python train.py --n_layer=16 --d_model=384 --n_head=6 --n_kv_head=1 --head_dim=64 --d_mlp=1536 --vocab_size=2048 --activation="squared_relu" --norm="layernorm" --norm_place="pre" --norm_eps=1e-06 --positions="rope" --rope_base=34300.0 --rope_fraction=0.5 --qk_norm=false --attn_scale=0.125 --bias="none" --tie_embeddings=false --parallel_block=false --init="uniform" --init_std_qkv=0.0357 --init_std_o=0.00631 --init_std_up=0.0357 --init_std_down=0.00316 --optimizer="soap_variant" --lr=0.00332 --lr_mult_up=1.18 --beta1=0.95 --beta2=0.99 --lr_head=0.00694 --grad_clip=0.5 --warmup_steps=200 --schedule="wsd" --decay_fraction=0.362 --decay_shape="linear" --final_lr_fraction=0.1 --batch_tokens=262144 --seq_len=256 --doc_mask=true --train_tokens=831300000 --steps=3172 --dataset="wikipedia_en"
Each number is 128 + 24 x the weight over its row's rms, rounded and kept within 0 to 255. Layers, rows and columns count from 0. Numbers have three digits each. The size before them is the row's rms in percent of the matrix's.

# down: layer 4 MLP down (transposed), 1536x384, rms 0.103, rows 1079-1114, columns 0-191
# up: layer 4 MLP up, 1536x384, rms 0.127, rows 1080-1115, columns 0-191
down1079 110:098153140150108140126121174117146186091114138144122165213132113109131140132151116086116112123120129098109137161175117135137171108110135129105128100098138080092154125099139128160141170095172104131158108125115132144135115138133130099143107129123169152163101127100158120144137125142133119130124131164137141085118132167131120142139072132149102121074117115104102108128144119155090165151118116116098115155167153155107125127104160132128097130094150125138136163153123140109129107160111112184138112124107142162140162128160136134122137128156107132129115097133138156101095127072140131114
up1080 101:119118116163125147132136107115128099150175093135132155165088136093143110108064177092122075192116112143182144125117125139110151128140092117096092143159121115143167151099130123156128137103143141131122136158106130124139157102154094157156191125129128121113091127136135121116155123075110114130077106164112144140159135153108163160122109133091093101185118117135153138131124148130137082152093110091155090117164150148094120139091105097117145142107104152111078131136166112084112112155104133129155122148123071144167158124115095143120136121128144133142114124130110153121117150154108144157
down1080 100:185122122085116162125126143107145133071076096129111090115122101124142100122167148106145146088132115107094127126124120147130109171128135130162147149137103162118143103133089162096132114174174178122145120162095143117146079127171105125090118168132146129138118150105104132123107095148167176154151133101097120152143138051124168131134125169112123142111157109104152128130103161120108131136150115150112155077088181146122129129114089163168181126127106128119092186098116145138111092146127097163161145096162157114068100146154140132136122129127106088103141122146122151094163076121095108126
up1081 089:115145112108139122071137103093108144129109115167114086120109101092114093170143129166154115110137149123140101107125151096114159124116129134152149114180127086117145117130129092146128101121161167100154133116114102143096148137136122118120101187145131138158130122111112119130139122104069120109149159126116109151165097137131147147131152103176172144097107119175124080140119111163101171141135126154146165071155077105154138122124144119100139143127142115135128130150147129088123121079118180119151144131121100134109110111081137156146121157119151147130083154115140133108113166110145081156
down1081 098:118151098098105128113102123107128119086151146118132085149164138159134108133149157099123108157138127094117118138080120108069117128089116144108154129139114133124145096113111120140173124169172116119126117137125096134113113123134091120165100082110147135126137096157134099146144138134079157119170182165136115137139152123111115096136129165162150131139130131106122129080122110120076117126110113114133065135148134162136130118133082138126163114091130125126135162059153174116106123130169112123114164145138114154140103127122124098136126103132102111181130110146115102155113147130113113115
up1082 093:141139097135131097138112095146101136139136136127141128144126111122171120112165120111140105128132165121141144138164116171126144141117134128145105106158116118104115132139132077112136083112128143134054126124111127118125144133082084114175158132114121124139100148142149099108115129098128160161137149164133134047120133138137150126168118075102143194077113105128112107120114150139108130137136124117123102130135128146142154104167161146114096137133155116132122101106095100162134154138149124091118161137110119127091175122151169127118149132100108149121141080122136119126135145151154141152
down1082 100:138067108138143149136165109124164139132100116079146137164129104130068142141122122112115101139143160168190104154143139137143101115063056113137126127093129101130195099132124119115137144148115097136141161156130115144131120155109127112169151173137159152142118161125159114156158092145135119114120108106151121125146150166140153120110138164139113118147098097141086108130114124127116108132147098121163121117148142133088126107114074119124105137123112125097104125088126163089116148154092150137125130146133061155143145133140102096146128184102131136118134138110154127129072155129134135131
up1083 110:124154138145135154122163156150140155113102144132128156096132105136091156106151150084080136128139103130131132108094099121105109128173153143145129141119094125115095109112116089137105127152143107093106159162136150132082122115131123124137158113128102170124097132130139093128151140132129136108155137138155109121125144131158126159095073121104110145129131111073148162112116157153142150126161138120177102110114128162066146124153149148157108125103165142130155154091096124152176116082115109123089147150052188141108120086127121131162128101117168106132167168126099123120128179129181118139
down1083 093:180116119141125135137158078122116156100141111114086124150126128169122139083107166086159129147140085064137087148148150140121146106117165152162159121093125128126111097110120174124122098120107156123090123141143123146123155127103101132121083105131137085129125131095108137149112122105074134086095168091162115113121132117124097138129155102123149091100103106167132142142143169133087112144109109147140119134138088121137100094153137117114158153127124116112086114145136123116121142150100153106122126107104128121127124133087131106099127102110147125151149124162087140110182134104162097156
up1084 109:154111129122113119121121142144125139138121122136145128138126080158183094096088083100146138153117171165166123111110110153077126100128133093119100120130143124153124146139128147127145097083165110142143134120116112128147087081126119149142145168163125099124111163127157132141140128103144133102134167123108170123131092151140154153134145122173150153104141177099086129143134145136091115127142150134102141090096139122097135100113145129132158115113146120119166100133101100124096135093127144127136132086156158145127099103145181158148119126179144135096112137112168123099094083121147168133
down1084 107:130108120115147119135181143089162109144115155124107105105104125115089109129092142168105050141121094146109140144163118135120095164141143143138177117147154090087149130107133167134152152081088125112097135141150143123139128150102138114074147068101131129133144080160153131110143118146117110133140180138132146130135151130139167141152109130105116085130099134111121096109131135124175143130144148126168090077101154088117105121114170093112118152162170136129108109145120123174123151127123115152189101140123148123125173141127130123158119111162154141165146107154131133143140157133086122138
up1085 086:150171145116110169113143155101144109116123133092124134150121135123098158140067146119136110125118159116108119142146124128168158131104158166055158113089115154131133148124127115133117116145100109138142164158108167196132108105114083108147128102105105134143153142112136124127075135089160150115130129115119143150157139141153112097120114108179094114121153184125170128112126126163104136123130167082123100128168113114161081124125136103139149155131143088171115178115166132130127128121093137103112140111119156133111143115101084135101108124146133137165131119112131101104105111187133115103
down1085 100:161198153106139114110136109097131115168116137139133182119122165104163115114123135150179149121121115165143103116161164114144123160130190157125144124116095154143141147128131150098111110157150107171130154133127160162166102173141182120163143145074148129106179137081139095121133123120124101161136152139116133103115135145143167124116141168150130144110083127096135137137078171152146114102158116141131132132122116105122190081148139064118113141127121121105104156106152124085119166138103148154081111150109132112131138116127162150111127146101084161117132093132108114104138125167147135122
up1086 105:178113147128119125136129092118164171122159114137114122123106107129164098104166150121147151130118128127141116160093135132102142096123120106128125137124136141153139121134131096090172119110146132109153148156135112122154162121156137093122142076137079169090118121108159116137137116140144125098112146143146148140171148108147115088102144127128108133111149111126127137145127120119142111093131162106136116129102172115127176130150100137154128135114085167134156173133119138147179155101096145159125112160130119153137119085120171099129170149109169125138111145120073144124124091114144129122
down1086 105:108150123153130129047121160112110158134140147142110110099139097148084162147110096145125134174164157155130162129185109128124147155170139116127148157089118156156119117143115122102134147151151163111151151091155120150161161104124108091108133158145157141174088133154185094135101150141094122102106113164117124154123155142121148145133141107112118109125115137099090150096128131137083110166157109124138119154095122139139147104097159062109142105159132115078118124126128112161138145151088121144099131115132110116084132127120127136120113153122098143140111129136141145123105116136073128131
up1087 102:150100147098172161115137096146090142129141110112112138173126127128121127133107093104098172082116139136137093117160114128073142154137097140099166124126133141170144106115132138116124123092152116113159111149158117129147125152093089148134138092177099133079105138166100122125105131104126129131160185139169141160142098084112106124133147098116136132112146102143129082132142142103147108156142116134119157122166088126096078140115130111133136112115162133148125120165102129101129126128129109124121115109164106129080158160098116169088107141103141157149094110132161166122125112133108150100
down1087 099:143138090110103153137100138143130184134118128106153148086126171137142156110154129142132083117123072133144165096105105092151050094096127121135131123115145118110138157146115112164147095143136121168172158120113131108118135128151143166094124160098129106100122102128121124121172119137173120083144126128122132120098123137143098115113118121182108114115149114147146133143117097168139112160149108126086102159093097137118136131137134118148142114120138151155133138116176140172115157114108128089164120142073140127151119124143116107118142094166155049105138151109107157126149145136133114080
up1088 095:165115107127126141106130101103097093099138092113127163096129130156153140089135131170157136138117151123100160094122099121095148137187160132149162159139137103137096163135144075153115144127124099126146169148104133129119080148114091129155133125116165161142123132120125152154111124088114146168122124101117126080129093137131155115132144115099165147117134101149088132137133133098100103147123147094067174114149092161112145123138147108135159115125131155129138165106163047148089152097134126127165109138110140105123150142095100120158133126168115139156116149133091135182102173135135135142
down1088 095:139127092134121141136184132119124174176110150126149207089109132098150153149120121136123154134140127139133165133121169104107109157132107113129162157122142105072136124149109122147162092125140101151103145116163092114115108149053116144145120118104105174081126149123118099102131124172152146104129149079104111118135126057162161149117103163130134122092126122159120096157169148153114072132152087172107090146167136116131080149129100105144073118106116100143155126104153111161116180113127148123124139070144118157151155161102124153098099096096173134090145114097162144126150132142134098107
up1089 105:106118106101101105106089125129156166108124119119128141147126137122065100125146119117127074139125134167128140136153079142166133119119127142093148130115102142149135143133165107114125158138093135092116130127141101120160143113142153126186111136133154134095129120124141118124115102112107133154187142102098094149105121065128110099138101131146097132144124134100157164130108106116129135111130129170130157145136118110099122141138180132134145105148136122090152130156136109132174101160162123146079109109141138123146159087173128148112130136168150119098157148142146093177150129105117138151
down1089 110:163120121154109104171124104135085125093109117143112097055067148093113120153160158153108167129135082116157128146122107149123135130155118174147112120172143079154096117142110115118131154147152126160121095145118133132180150107130149139120094078131100123082091127067170129114084149134132137108113082141143121150158079124160111118161128079158152097173071130147135108127133186125177125123117137137169164155110135108095143116148131178109195139113158131101139128110128132123143148100126099110163174148169142132129120134138131123131107103134132105118148132126100095133123141141119117097
up1090 104:112127163129089136152095162157130128128138131125135148104091159152107128151129126137111093161079122153131091094092126156114115132100133116178120122101149147094160103137111135134122120136122118146154114145112132124081128160144094129119107165142135157122128132149132142097112120127131041135138129117151138124112107150120115106136157101127123121063133095171116126143106144170080090149067137147130139085146122118153158140134131156071118150124113135162142119112152132100109118109100112133159136098125147072078143158130127152156100120172154130137130133118097132095122094111065135175
down1090 105:118130090114133110107136101129121110129107123151189152095109124175174110104123137128152092091145111085071116122136112169134136147100148113136137069087153108109160194134130130132135142139137117118121147139113145173166189119127155130141125107096146114163108085123103127123115130124100148166123145100165132089121176109135217128115111149149123145095121108116162125132164108116081157131131124095123087125153138112152126120131173118148161111129126123124153144110088175172157098093113105125152147130148100147149123061135110126094118116124123083100135115175142175116114116127109154069
up1091 105:085155138100174139120104162167101143128166115135144159093078103127143137166130123117134176167114083110116102143106143162141121153140138163089119105171114108121112154146147111118111128113142114125100150141130138108141149137159104093174124128154145101091152133119110127111181096150113131165116106130093139133137179125134135167124146087110121125152164138142124136136118158125099095120139116110089122145161129144127128182099140111157143152127147123094113142148119143123147091146129132113137169085126137148150098149133096158144114132148122142111116129077139144139135076140181123116
down1091 099:142109170122128100141186110109107152128129116162152155123103114122115130151136126160121109127125101150121128100111093130130159087158147094121106081110103187095118134105118178133134102135108139125127168080132120110146129133118137115167126158134142092145147117127122148121129172162155132124133127110113074092160131153183075118070076125096123112167151127142087129084140119145104118116136167138105121105137109128098161088106111122114149148101105170109141108119136130116163114138150181146105108146101124158128149118127173109116112092124104154121107128137150127128138141151116109133
up1092 110:183142139101136146148116116107104121111164113145111095116132136155132132092111139130169140107127118096117132201105147103141120133100154153117103112103109120080163140112195143138115098089119109118138116126097138128140109115133129127106192104166119131115158102131150129122147154125128164150131162111104104142104080142107137105124148117174102128144120116134144126144181147095188110191159146114142075155119120144132139103162139087143101148162175091060116127094094142128089164136145110178135180157140158147100163162140133110101137168170135148157126161164093108133130115094086092156
down1092 102:095106166179091114146091175130157177126124137164107142130118122141108125124141121092122161112151143149113131114163154137140150122088120089110097116147145144096108100158154109166093156183143123146147146164146153146094120131095164161163079171113120137111137153137191111162155167094134116099127137126158148122117118132127105166117104117153114145122120118179163125148138144137140124155074151092122121109102160119160118155135109151157165156116115194138129105136101134063160117126118141136130142127161112155114091088094078133144094102112085134114169105142149106123173132108149143132
up1093 106:089126147135139153147089144119106130121112112120120134109117132112110118131172131134147126081112140108128159153087150154074094168163190121133140120102123098091126156164106156123199129114095107136152122128081091149123122117124110167117126164132147173170130126100088142107167113166117124140113092112135157090173114130124106110203136127116080110126118155088125108076148145088123133128164118131192144155136113136147097139102129119099163112163118105102133110147120122144109153129147137156085118110136138111136099142138125154153148103141133088162157127140130128135106116147124138140
down1093 109:171141108175134123092149131122101121131159096143109140112126113095134155140167101119129135141140121169159131113113145134140132129169136118126093163130175136126161093087157090147156142149143099103097126119113126110158086082130124128120132153130070080116101157136123180120125121125145108106144126153164110157127148127153139131100159175176145129154119130149112116117116126114133110152106103099109118116112111161073087160110147116128092104138121087118162132125124136141143153144087075126150145130136122137105080126147119165138134137157144131156101095147114102147140119114104168123
up1094 102:138168149153131142134114143143116164139135140085127115130117123118132168158151115111060116125135118158174114145133125133146090161153129123148132126134188091144138131099096134138090118128102168101078149168164165112149131117113155155130096089121159121158135124107109118120142096139103105141114095134152160106138123109144111114139116094132148111097079083149127114190115148166072154095130126156114162103128116154132089166119165125126115115102114126153163159164111152070136130147139108143119130111099121134121159099104101170126146166130130110116118131159113117129165162159132129090
down1094 108:125124138155165112136156097128125064130125122105135106121088171182133143119090145120080064123113136104098130110155162135105120117153102155167130104124138165078092100110148134116096069127084103172091099122158152128108141087127113134143090102117124162152126156123160117164079127107136121078117108132135167118129109059060107138105108129145119135122113119112112169172125148142119133105118121113130087136097091138131155080102153105134123096187126159137116124078138134115155131116125136101135118142103125206108138141132152136136162126138121166077116147120094135098134151180110124114
up1095 096:150155117157146151129106134102109158113148132109134112123130151113126129141113166141128101126125189110098147076148144126121160122160108150092128116172178067125098108126089119136099127144171163124096117162152138149150154092096135114142119121160137129135117136103137165090121090130153108090146113094116087102153128078162122082116145157130113132141074171083119167137130145144149093126108128087136113093136087113146098144116099104127125137146124119152111125122098140115110134105103139079129108167132090175197130100117135137113136180118141137133158126146137129127142140117126115125
down1095 102:115138136117171105118095169135166069154131122124149114120153118081138142155107090146203143166129114117118171111092113130088094136105091099078130117156096149185092133147105159105163155121101111145099165128142112081148096095113081125125138109100106140126145145108129126115110121128116160132116125162104131097098159159106132161140145157129150129142166118136154129139132148123105150114122148135148134105093135122113129143073147137138124158127123115124112158132126127132138103119084162166150128148158134163148104142108105138131108151090138121139147130123132088125152105132125138120
up1096 104:113100151088158142136137131135120110121162189115096128110130134130139126131125131141125096151112136144118138133154160139113136102101141117132091118127138148136115145131124145117143137095120119131146180141112132109129103143110121128112083125149131147126129131151090129119089160135105162134110134147109122159121145155129076137170177160130127139145140108160116151140125140115180199090096142106086152081096116107149118131112151099117119076133112152101119175107167120135087101122171162109149093150142167155117085125144116109127158091106129154155112172135120096148124165111109137136
down1096 098:093130097150110125087143109143119126096140115087146137138123104066150118118140120152149145131135119118115112139132097099075132150144145090116086154127130119118135112141123137099139128155203156060135105115122149145115145163119104091088133061136129139098120122138149137137079154115115060136105168157113131122159130085122132130122130130090172127116085109176129123131098136135105124113099144140150117148148133132116108154169103115116146110158176113114108102160130088160104157081130121129141160159125157099159176091148146149135139110132165136111143070123099107151118098139115137138
up1097 105:139097133115111097149155114162101145152125161118094114135152162124151156141149094125112127121127079100132108108173095175136145104125165118096116108166091115164114096098144090129106126107175090172135099075134138179088150114171108093144126136125115125100143126131147154133166081152177115118063154113150096085112102113115153141108119161114133144127143172141149132151136119135148115138077135118128165110137105112147141144107090116151153130099141134122095136152159133135138142167134155110141129118173119111082154131101130128141127147137158148145116139106133164095139114114105130121
down1097 105:167191116127135176124091104139140126094148075153089095092129124129101077106104156156148128147119116109080149105124142091156098135143084156095190121173146149134127103138146148083152139106120165098103160159082162120186116121091144122125090159132134134132125133112122114149138139105101150126110111116117133080148113109138142118137144102128111147119123084142103098122095104119125171122108121084159140118124142111146133098139135128135123136147156127092111139177160119094148104123147123123141114125118115154141123177201124112130161118164129116105136096143119168154128118103119112083
up1098 117:090136113111165143119098112110074125106117132148132140118158109141131112124091137157156087160126132171117128133147119172149142138146100097104150091118161101156124132100123105160128069080131144161096131078170155092165097131126123117129099145138116115165111096130149144139143096133142140150143134143102177110138122089062175097127136142169150127086092125125115137150120124129123155075143108108092121106123163069170129143123122138124127143117119071159117152118145093116110107075100111137149149153127107162125125145150111048179117138142115094151130123140165145116120152120178143157
down1098 092:130114125145121134112156114153162128167117149149118122142100118160130149129115105134116119120073144132121130118108120134094142133132126120149121133126115144126126166152105156124125123106129152130111153141114111150127177099154084161151164131109127129132124107121121107104133114078151122092131136089153067091112142168128179154134128130124142111180152102168157073124145132095104127149121113160129140133111145066141102158098142133105167117110143123154108081094114151090143161085113081074114082128136131139112155127139063087141111150104115121123107130143163144099116107118135161121
up1099 104:171144073115155116139106193166148143131127140084131117127138108177112132148140110097145148109126155125104139125155080135153107113115149157090160079134128148136127119123137111107136135140122148146136156111130110102120157103101131142067114158123104110134148186133091096169123125151133126131090103100134093142134131104141131158059138140162094133108120095129136146162081176132121132120115124138131159113127144149144113130114150123105138132119139138103113144133127162148138121104125134106144150113136137104099148129056140180132179129152133117154100093155120096148101149096147128094
down1099 103:085131169098138113119140103098129100141121118177131160104117143132138128071121123127128123063131094121162129133088158093116134134116138093116132111114125130125112141163091172118121134115120141131132112156116131137133155140134147104137145097144157140134145093110107135135174148115127089098125132133130135139130117128119150086080090143132126135148123133131103109099138098113113131115123089120116113117113079152185174083097145179173099115104116112141104099170097110102098114117152139171166138157131112126139121151135140083113138128128174151143106130157061154150098141119087133148
up1100 099:134139139126151145093148065141118143151098111131141104087106124126106147141113079107114183104123131098126125082138108154107130136145141123158112145131108133104156100123141142162121121142131127139161134099103152114118143122174125144112145109096121157141114120122120115147147154137104142163138144085130107122157147114123148080123128140159180119082157120148144091108123092098071201160125149119113138103154112146151134103064148102124136141131128140166085184101121066121097116131088117125086118131140115129169141148119086160155127120151157139156123166120122102091115179118105159115
down1100 100:159153102118124132128131136106115106080119156129149114143186138075106117146134132126154117076082135099105130162085173093140092101116144140144165111135133124131069124087111146107165150157147149169154104116149121096147125133141096125138126105141112111126184156125146105088121153120113171134123173127119115124159159102132133110176156096160175127149112147130150117110135148121148106131142161140121165135129119103087140141170102100169090123119135131123103116101158154124132109110151125138126130121083121146169133135115126183103101122122154136120122111108134153161090142135117088161
up1101 108:183082132151158151124114199073082086108129151124110108131133142116107083162077112109132114156122131122109127061134161155126110124107103134099116139130165166125137118115123128129139120122146166135172122163105105154161118132125126125108109110180113088144103120096156130121105164135120103142111068126117165122189157124107121133103149125163174116153133133139127161139116143137096141135127128106162134184156116141132116095112158142121167139144114140134121152149159128154145123149066105129140109108157179137133125115108130075122132118150122136206149121138101103162141127129089110104
down1101 101:140097145094141134110150125180140170163138092144104118118136149132151132125114126093130120126124135159148147118153130146146105112136128097155153117117154145137099111132116116115162159114091118098123128095119089126157144159120135125165070108095138159131095125134140139114147117172101132070115098118154090098098105099100105141098127085105140122130166156142125132103159144165124115111156104158149141114103123108137140104092141128132137130113112148126119166124124154090102168096114124119108124138131108141135073150155065103165102138087082135139122162089133108158151113119113141144
up1102 095:135073119175125109159107100139147140083174100148102128126133153176118124122138134125103113101119134109120106088120160165148163132143127151159143080189141117141069101159106110099149140113141122130106159115122107127131120081140128128109112139115139137089104124170121126132098138130170109151102152086146129170104104131132110146149110103102116175136142102153121131133138142088126122134127123148115189106158116107178063079154109108126086152134100108097146125154126123134147114149124152101136100104129163130145138171151118135108127143111138092157129137105122094144096095109127109111
down1102 099:134121125120127160170136147140102160156120124102134165174133065134156142118131120125135162166120127127160131125110108154114123168070097159167098170093156107131144164110161138133122125125125127111109155131153148152126150199139148121158160111108123130137127123139127101085134098128129131125115139156108107127141150080129127159101106120148100127164139144114104149119140135134173103099111099117126157151152116097122141132095131083151125160170118154159134124081101143141127136149141099143123151152096102117141145116106132124117132095181154148102110138161113122157142089148141122148
up1103 105:066134138154135110101137133137106143217096101165088170118112141106119091093144140166157119149078123104138126111097130138141128146164147121166130106137160132115148129147189142182118176146092110184112117154136134125125113132115114132114138144142120124138118124142142136132124111129106121101096146133104143181154115128149127139146121121110140109123119128161119113120109130135108153130100119097089146119112086117107144122143128118108137144138150144119148128148138122110136133143141129151093103132129117128118134161183155115157108110075149104149125116152142104136125127123131085085
down1103 098:143116188133138151128154176168149146138155113120102097143099164168122151138127130145171141133137112157155156131143121146146157096145111154150133092098103114116146079129125143103126107145148107094136142096099124196164143097123136162134125149122130115133148117146141099126084093133152148135112129135115135138129135140137145161114107093146116122150144139087128132092129102111147155111100123114090112128128114134175150146137105150130158117122102120161106118091159140125106126133109147115111139145118135092123128116124110104075150187137095104153101102088077125121135138107107132140
up1104 100:131134106092136116107139146108157118120125118128120102128132145112139122123095165120103151120125141162188169125135131134185124165140146100129110142075147124133128119115117118170144138117141197120167110081081119127098104133163146079127145117119106164144099160187087054149133104143118100111124139147101144139094092149108134138117107163148100100143119154153129113141128148151118106101128132127085122126134117135133128121165170088123119130143110119145117163119141117123118143145116132107115111113156129089133100166142132130126139127062184149132137114141117082132119110141087130108
down1104 099:148133123095157155134097138150123155171182144158101116103126132071130107136155118086117148102119155099103163106145113116119142081118124106109124163153123133107102166144067062145099138089117107114125131089128152133132100126133100128124108159099134103156126140137116192132123125105119148114131126162138122127161096081175104114119117128136149182125104112145149119188096134123159093124102149143110144149124133119125125133123099124138152063099146133154070095192128076117108166125142084156145121113142135149126151132136124133102098117120101123150141140142180110114109086151142149142
up1105 095:086108130144092110125143110159136162124116124139082087105166117126118140174099128166146123134147140133118139155093145146113114142054120133106120094109101112106123109145160122138090142152151163139154099137129086141154080131106160101119156114166151138109126142128123093149151166109152104116139097132101125083111105140134140108122133125156124122173123187138117161111122127142106124096128082121093149137111156096140143185166130118101125121072150106104133092123134116172146116143153123133110152133120157077151126137111149112147116117140120101129151114120145112110168158095135135133
down1105 095:126079166121163157151161138123130112150152109138183124121168111106108080060118104143141135104157109148114134099100179114159122097106118166150149150143105174132123143141095148168128153170197136123173113105096067116092149066135112123122133126134094174139098143161124138111125092140122165105145105106121120115120133170169086158108123148176118124080151131150121132103117129147130102116153153134170116107129156130108082130102164136152149144140087127128114102147114106104103132128126137140142104162137125103089161119110149115159104130166129120152110130141153140125153079108099139111
up1106 092:161124096123153105142164157135152148134123082151142132105148136100144158128138135118121118137167130147114099134114120130092132103136126131157140109194108145101149147116112091121103130108142129128189180148109162115106139122135113148103132157127115131116089138134108098093114118146115100108159135132136092137079113098130106132101117110064119164116109092108125127131136162111157154128154149164138139101101137145099112146138098121138111118132148138116128163108085107143146138135137112115125105091128141079135139117125181122103154144148093121110140155102096122115106127127125194133
down1106 097:098072164113145105094125116128128114135125085109090139149123122104152133122113124113104160120107175118146128156158171122126125158097096129084127163127156118131127151120143122098149160122133117116098149145074157137149135155124142134139126160120109145180139138117103156109136145126143130181143082092137107100132139111106167123186123148153117116130114128164130115167118121134149094103107128108128095093156128083118126153102140137099159141152107107131139113167142117083134076100141125110163161121131088131099140142129081130130092086105114136139168128136159119118164095129164103080
up1107 101:143139122162077130123137156124158139140145117112184140144146119120154088144167137164091102165158100113095132133140146104154149183143128135135165146159152135150113122173124162123157080162135122105136166123128094138115099158092113121132101120117157133122092146136145106108119171124138123103105103130125112137146072127085073151147130141114147098073091152107159121153130161131102141097124100118139155139122110158152122105127119113134151134139101106141157119094104133150150194125127117106139138096110094141135115118083152137150127106158114163093120110112112124174120069157155149136
down1107 103:116095142142143124132107148123135113114115133133134149136138139121100118093189131138152106131076113103119124106137164134081155095132151126163095135114133128084144147166117123122131120141130152147133185117131137178126127103106152133108068090064184126177066137124131131125131125131130124087166159130119108131137155084058109111105138154150141105166148130113156155149120103125123130166145139190084145112159153195124116154152152114062131115133090115125102085122133140122123141113123138129123123105124124131106136143128151100118126141085121116134154157098167168107112156119146155135
up1108 092:093153148124138127132117101137164113150157110193123141093156136151103161153112100138096096126112135100133144107096144137154146098133171135124132087140122120122132130126120107116135105091128190131129116145120089118184072099102155142168121137157133159142117111115124161129120115125102146109165124114118076094073137137095135106091152091162126122132127128168095110150159092184117080149127148119153113133168112153089134126171112115103127117141103162089169094108134126128167095142136139086101110119149167165087111166167078145128129135102149082108104096144120095118127115127117107110
down1108 099:103131136122120142114144153100118133132127133119111163140136151120136117136107114111161127122137121164097080051145094169108107143159097131097128123112119129067111099112168116126127154146118171074095112110149103126141085128109114137144132123138150141143135183177099136141129107144150159126120142140114135155177092151156127156127110144125112125130127075095104134113082171123153163128096163156136165138135105082163086138140132174147121091163123117143116114096109136088118117165134139102152094121130107114120148106129095105112093102110118150120114146184119160117113102145103144103
up1109 094:095141121121127121136142156151123156123134109074135073119063108162107161115106126180117127132099136133122138110125126147076148144137149141120133112115151107137120116164121111131125130164107118148102201130112136121083122125118135124115146107124131154114125127128147158105141099131130127162158158108126098133120131125116130132146112132119090092125122109106158128128125122090152136154131146143123104148111143166126108138100136156133139147112138140171130132126118209104117145160140116117153106095125172128151151123067155092143114142074153122125121154129094104134158168135150142119
down1109 106:118197128147148124104131127063139109102093150153101139159126139145165160133128172136136134175153132124102148134144136127153119108113147074079161135110103106140122131116079138100122119110137086123099096121166143112099120126112162107130121127123179095155117144149131114144097129128118155115119116121120108134136104124135113141151114116156123124159148138128111120161153103129125168117126134180135138114167122114153127125148092129164141184102152142115071102170163113123149078100155101127190132112179129096158119153159147115128149127131113150138120145173106148156101171102138107070
up1110 107:121102126091134166108171105130112129109092090149148156115161127122116132130159123105143134139095157126114109146146103109109115139108119154156121096125109124064169136153138144126104145096110161134100161130148123128145124130096120157116145111146111104095191169118125148136133117129104134168101111160079125168108109139102131138098184130128141151127127142144146150140140115123160065152096166152186096138140126101115148102163086090107159159139117122125119129158155151118151164087127104130158152173110150099089097168118127145076104134169137083150107118143092148111093109115105154099
down1110 102:130091111132124134106122117132119126142160137195141157151142111088163160108128114162099117155145129149143078067096186145107132130169104140080115138174105114123125138178127130131124128115121128142098133126169168092144143118129071139143147115151132141136110167171155091154104109143155155121078131131170107148130159065098124092128158132143109152081104107095108116109097102156143106124155136127161176117108121161125112136172173118120116120121113117115097146127121095118143145133130085132173124143146115172116132163126114096125090141092138149111144149164124116135088133165139121168
up1111 102:140151155129102164123129165167084136150153114133119133106094106128098104112177082137110092138112149134127096167108176146102192133136137143117157118138169126138121150145135126151127131118143187123156104095110116101131139105118159118122116122113168151158138136136120091115150124122185120162145144132169149110115130122121134128123116089138106122118113146111123138150161152116107120083144137100097126144140110122095178106141081076105093142117134139163147126118132136131115114152135173131119145139163102135177160142145087126116102122151109139156142146152092129137116114144137093091
down1111 098:115139135127121120124105048163126180131148167134136112149129083129116103123142129071131136149172089117099098145154113149120108131179105119105095165148116176137152135117097109137098122126080111114131147142126137183133114112120102116134099100171112109105105124152167157128102160192112140145123129123109133158155161150177067159123172131130162127112131096132124095108101124159148140128107181155119135140077155141084148183139121140162132103152137120120120100136101144135129138134135116137152103141143141110109185133085174174146143162174139102116146107130142151123130088144143130155
up1112 090:137107149113112090135155178126152117088149097141124155133119116139141076108169114120099113182116059166129103153099132124154146125145123133149153094125135158124127091094126135147098166118123130126116110133117146126138136152134133155114118109145123101113160118128136141146137113163139125166109117152128147136128122114136136081137156164132092162130147122180123120094106129169112133115155107136091134127123086104122112146154161153101128131110170127081114075137179129168130111116116090108124131103120085094122127109133150149141130129137116095122148081105124087178137138139083118101
down1112 089:146080101133131175099144148079116137135101173101134114124093117141140085103167148161159147067134135152126088134137116136134114155095139111134147147113116130106117152129087115110085140142147099126083132135154122128114069077115088105126165092149107121103146103124131127136115146098131130163146132121154138139100118170159143179095081118137136134151115175095152146144154127157125134111120139146149141091111139151098143114115106159126170115129104087124123134117099170093106131132161150142101095102126159125105124141103107101125143074112136128136171134126150167134099140120099124151
up1113 121:131131127123160129151141145096162141117160167181141123127102144139076145141148126126120157089110144135145154128169112091100156122130102102102130164119130106177133136098077108131133121148138135145132148133144119155104143115132131157134173141124123170108112141132153088105101154125109145145152090123089143137110128138110108146130124116160164111128101123102081169135145101167133099140080143142103091157139175133109148132127100106144146120097114115135134098110108124123153116126134119130079140152131092182154086091152166146143120123108145183121116111115108141129131139103181132161
down1113 114:143130117132116152089125134114112127138119101127142102134112092129096090121161146166156148136165126167125127114086133131083134147120177063171142165094157066111086127076121132123106188129155148121110131136151150164150144127105100125134115123108152120136138132127103075151131132124102136154097151142132104110125060143116143124090140135115144144130146173151106144094142139130097124115121074111109130151123069116135140152131082146118151109129134156117160099141083136181136129099139128103137134180165107149109140136109116159149126130109104139098133146147134120089130121143152079144
up1114 100:124134140150113140095151152115113141169138093114106125151127114145075102095114096133087174117086122114080119109119124147149144138140139125111116137130121122148140141112115140116117113130180133099089094161171162152078126174161104149090133163119127126101128125129090157147156100096185093120171118154096146118158118127135126151124129117128098135081128114086140108153141127080124160126106103120114135073134098132094135078135081106073110138090150167120168124150132135141053116129131157113125125094125141100110134143117121113107108144128155116134112111096128115145093156111139112131
down1114 098:142140154134153140142127136131140120071078114119128092110172144119157130121125118171164154130160085108155129186123154106122114127128086154134174154139164111120136158158131113118115127098111111113131156073078098123147151148079140111104105120155144100142123176093152107134141128152104084121099135105156116165111141116121114144116173102140159102136172105145120162130072109161166128143112126170130107126174131089166129153130124124166159121149125123138107143090149139084137098118141103112174135150126151088132155129131135112141123115115118132127120092127125125127132085152135092146
up1115 103:115081172180160123136107086146130103165109091082117104135102142107127080169142099110105126138132132140096161108140120123150156162146104099156116147121169143119113136155098092111091128123138118117106113174164140120171096150098160140111134103127078157085139135108196114120124145139114173109156173144152124115111084126168149086102143147104160123107149147111108163137087153140138108164079095121142110120095140112158136122103129119121131119106087098123160119157149123133168127084127104153089141116166121149126115136140132124141138125144142127144085166106159117085115156144166136117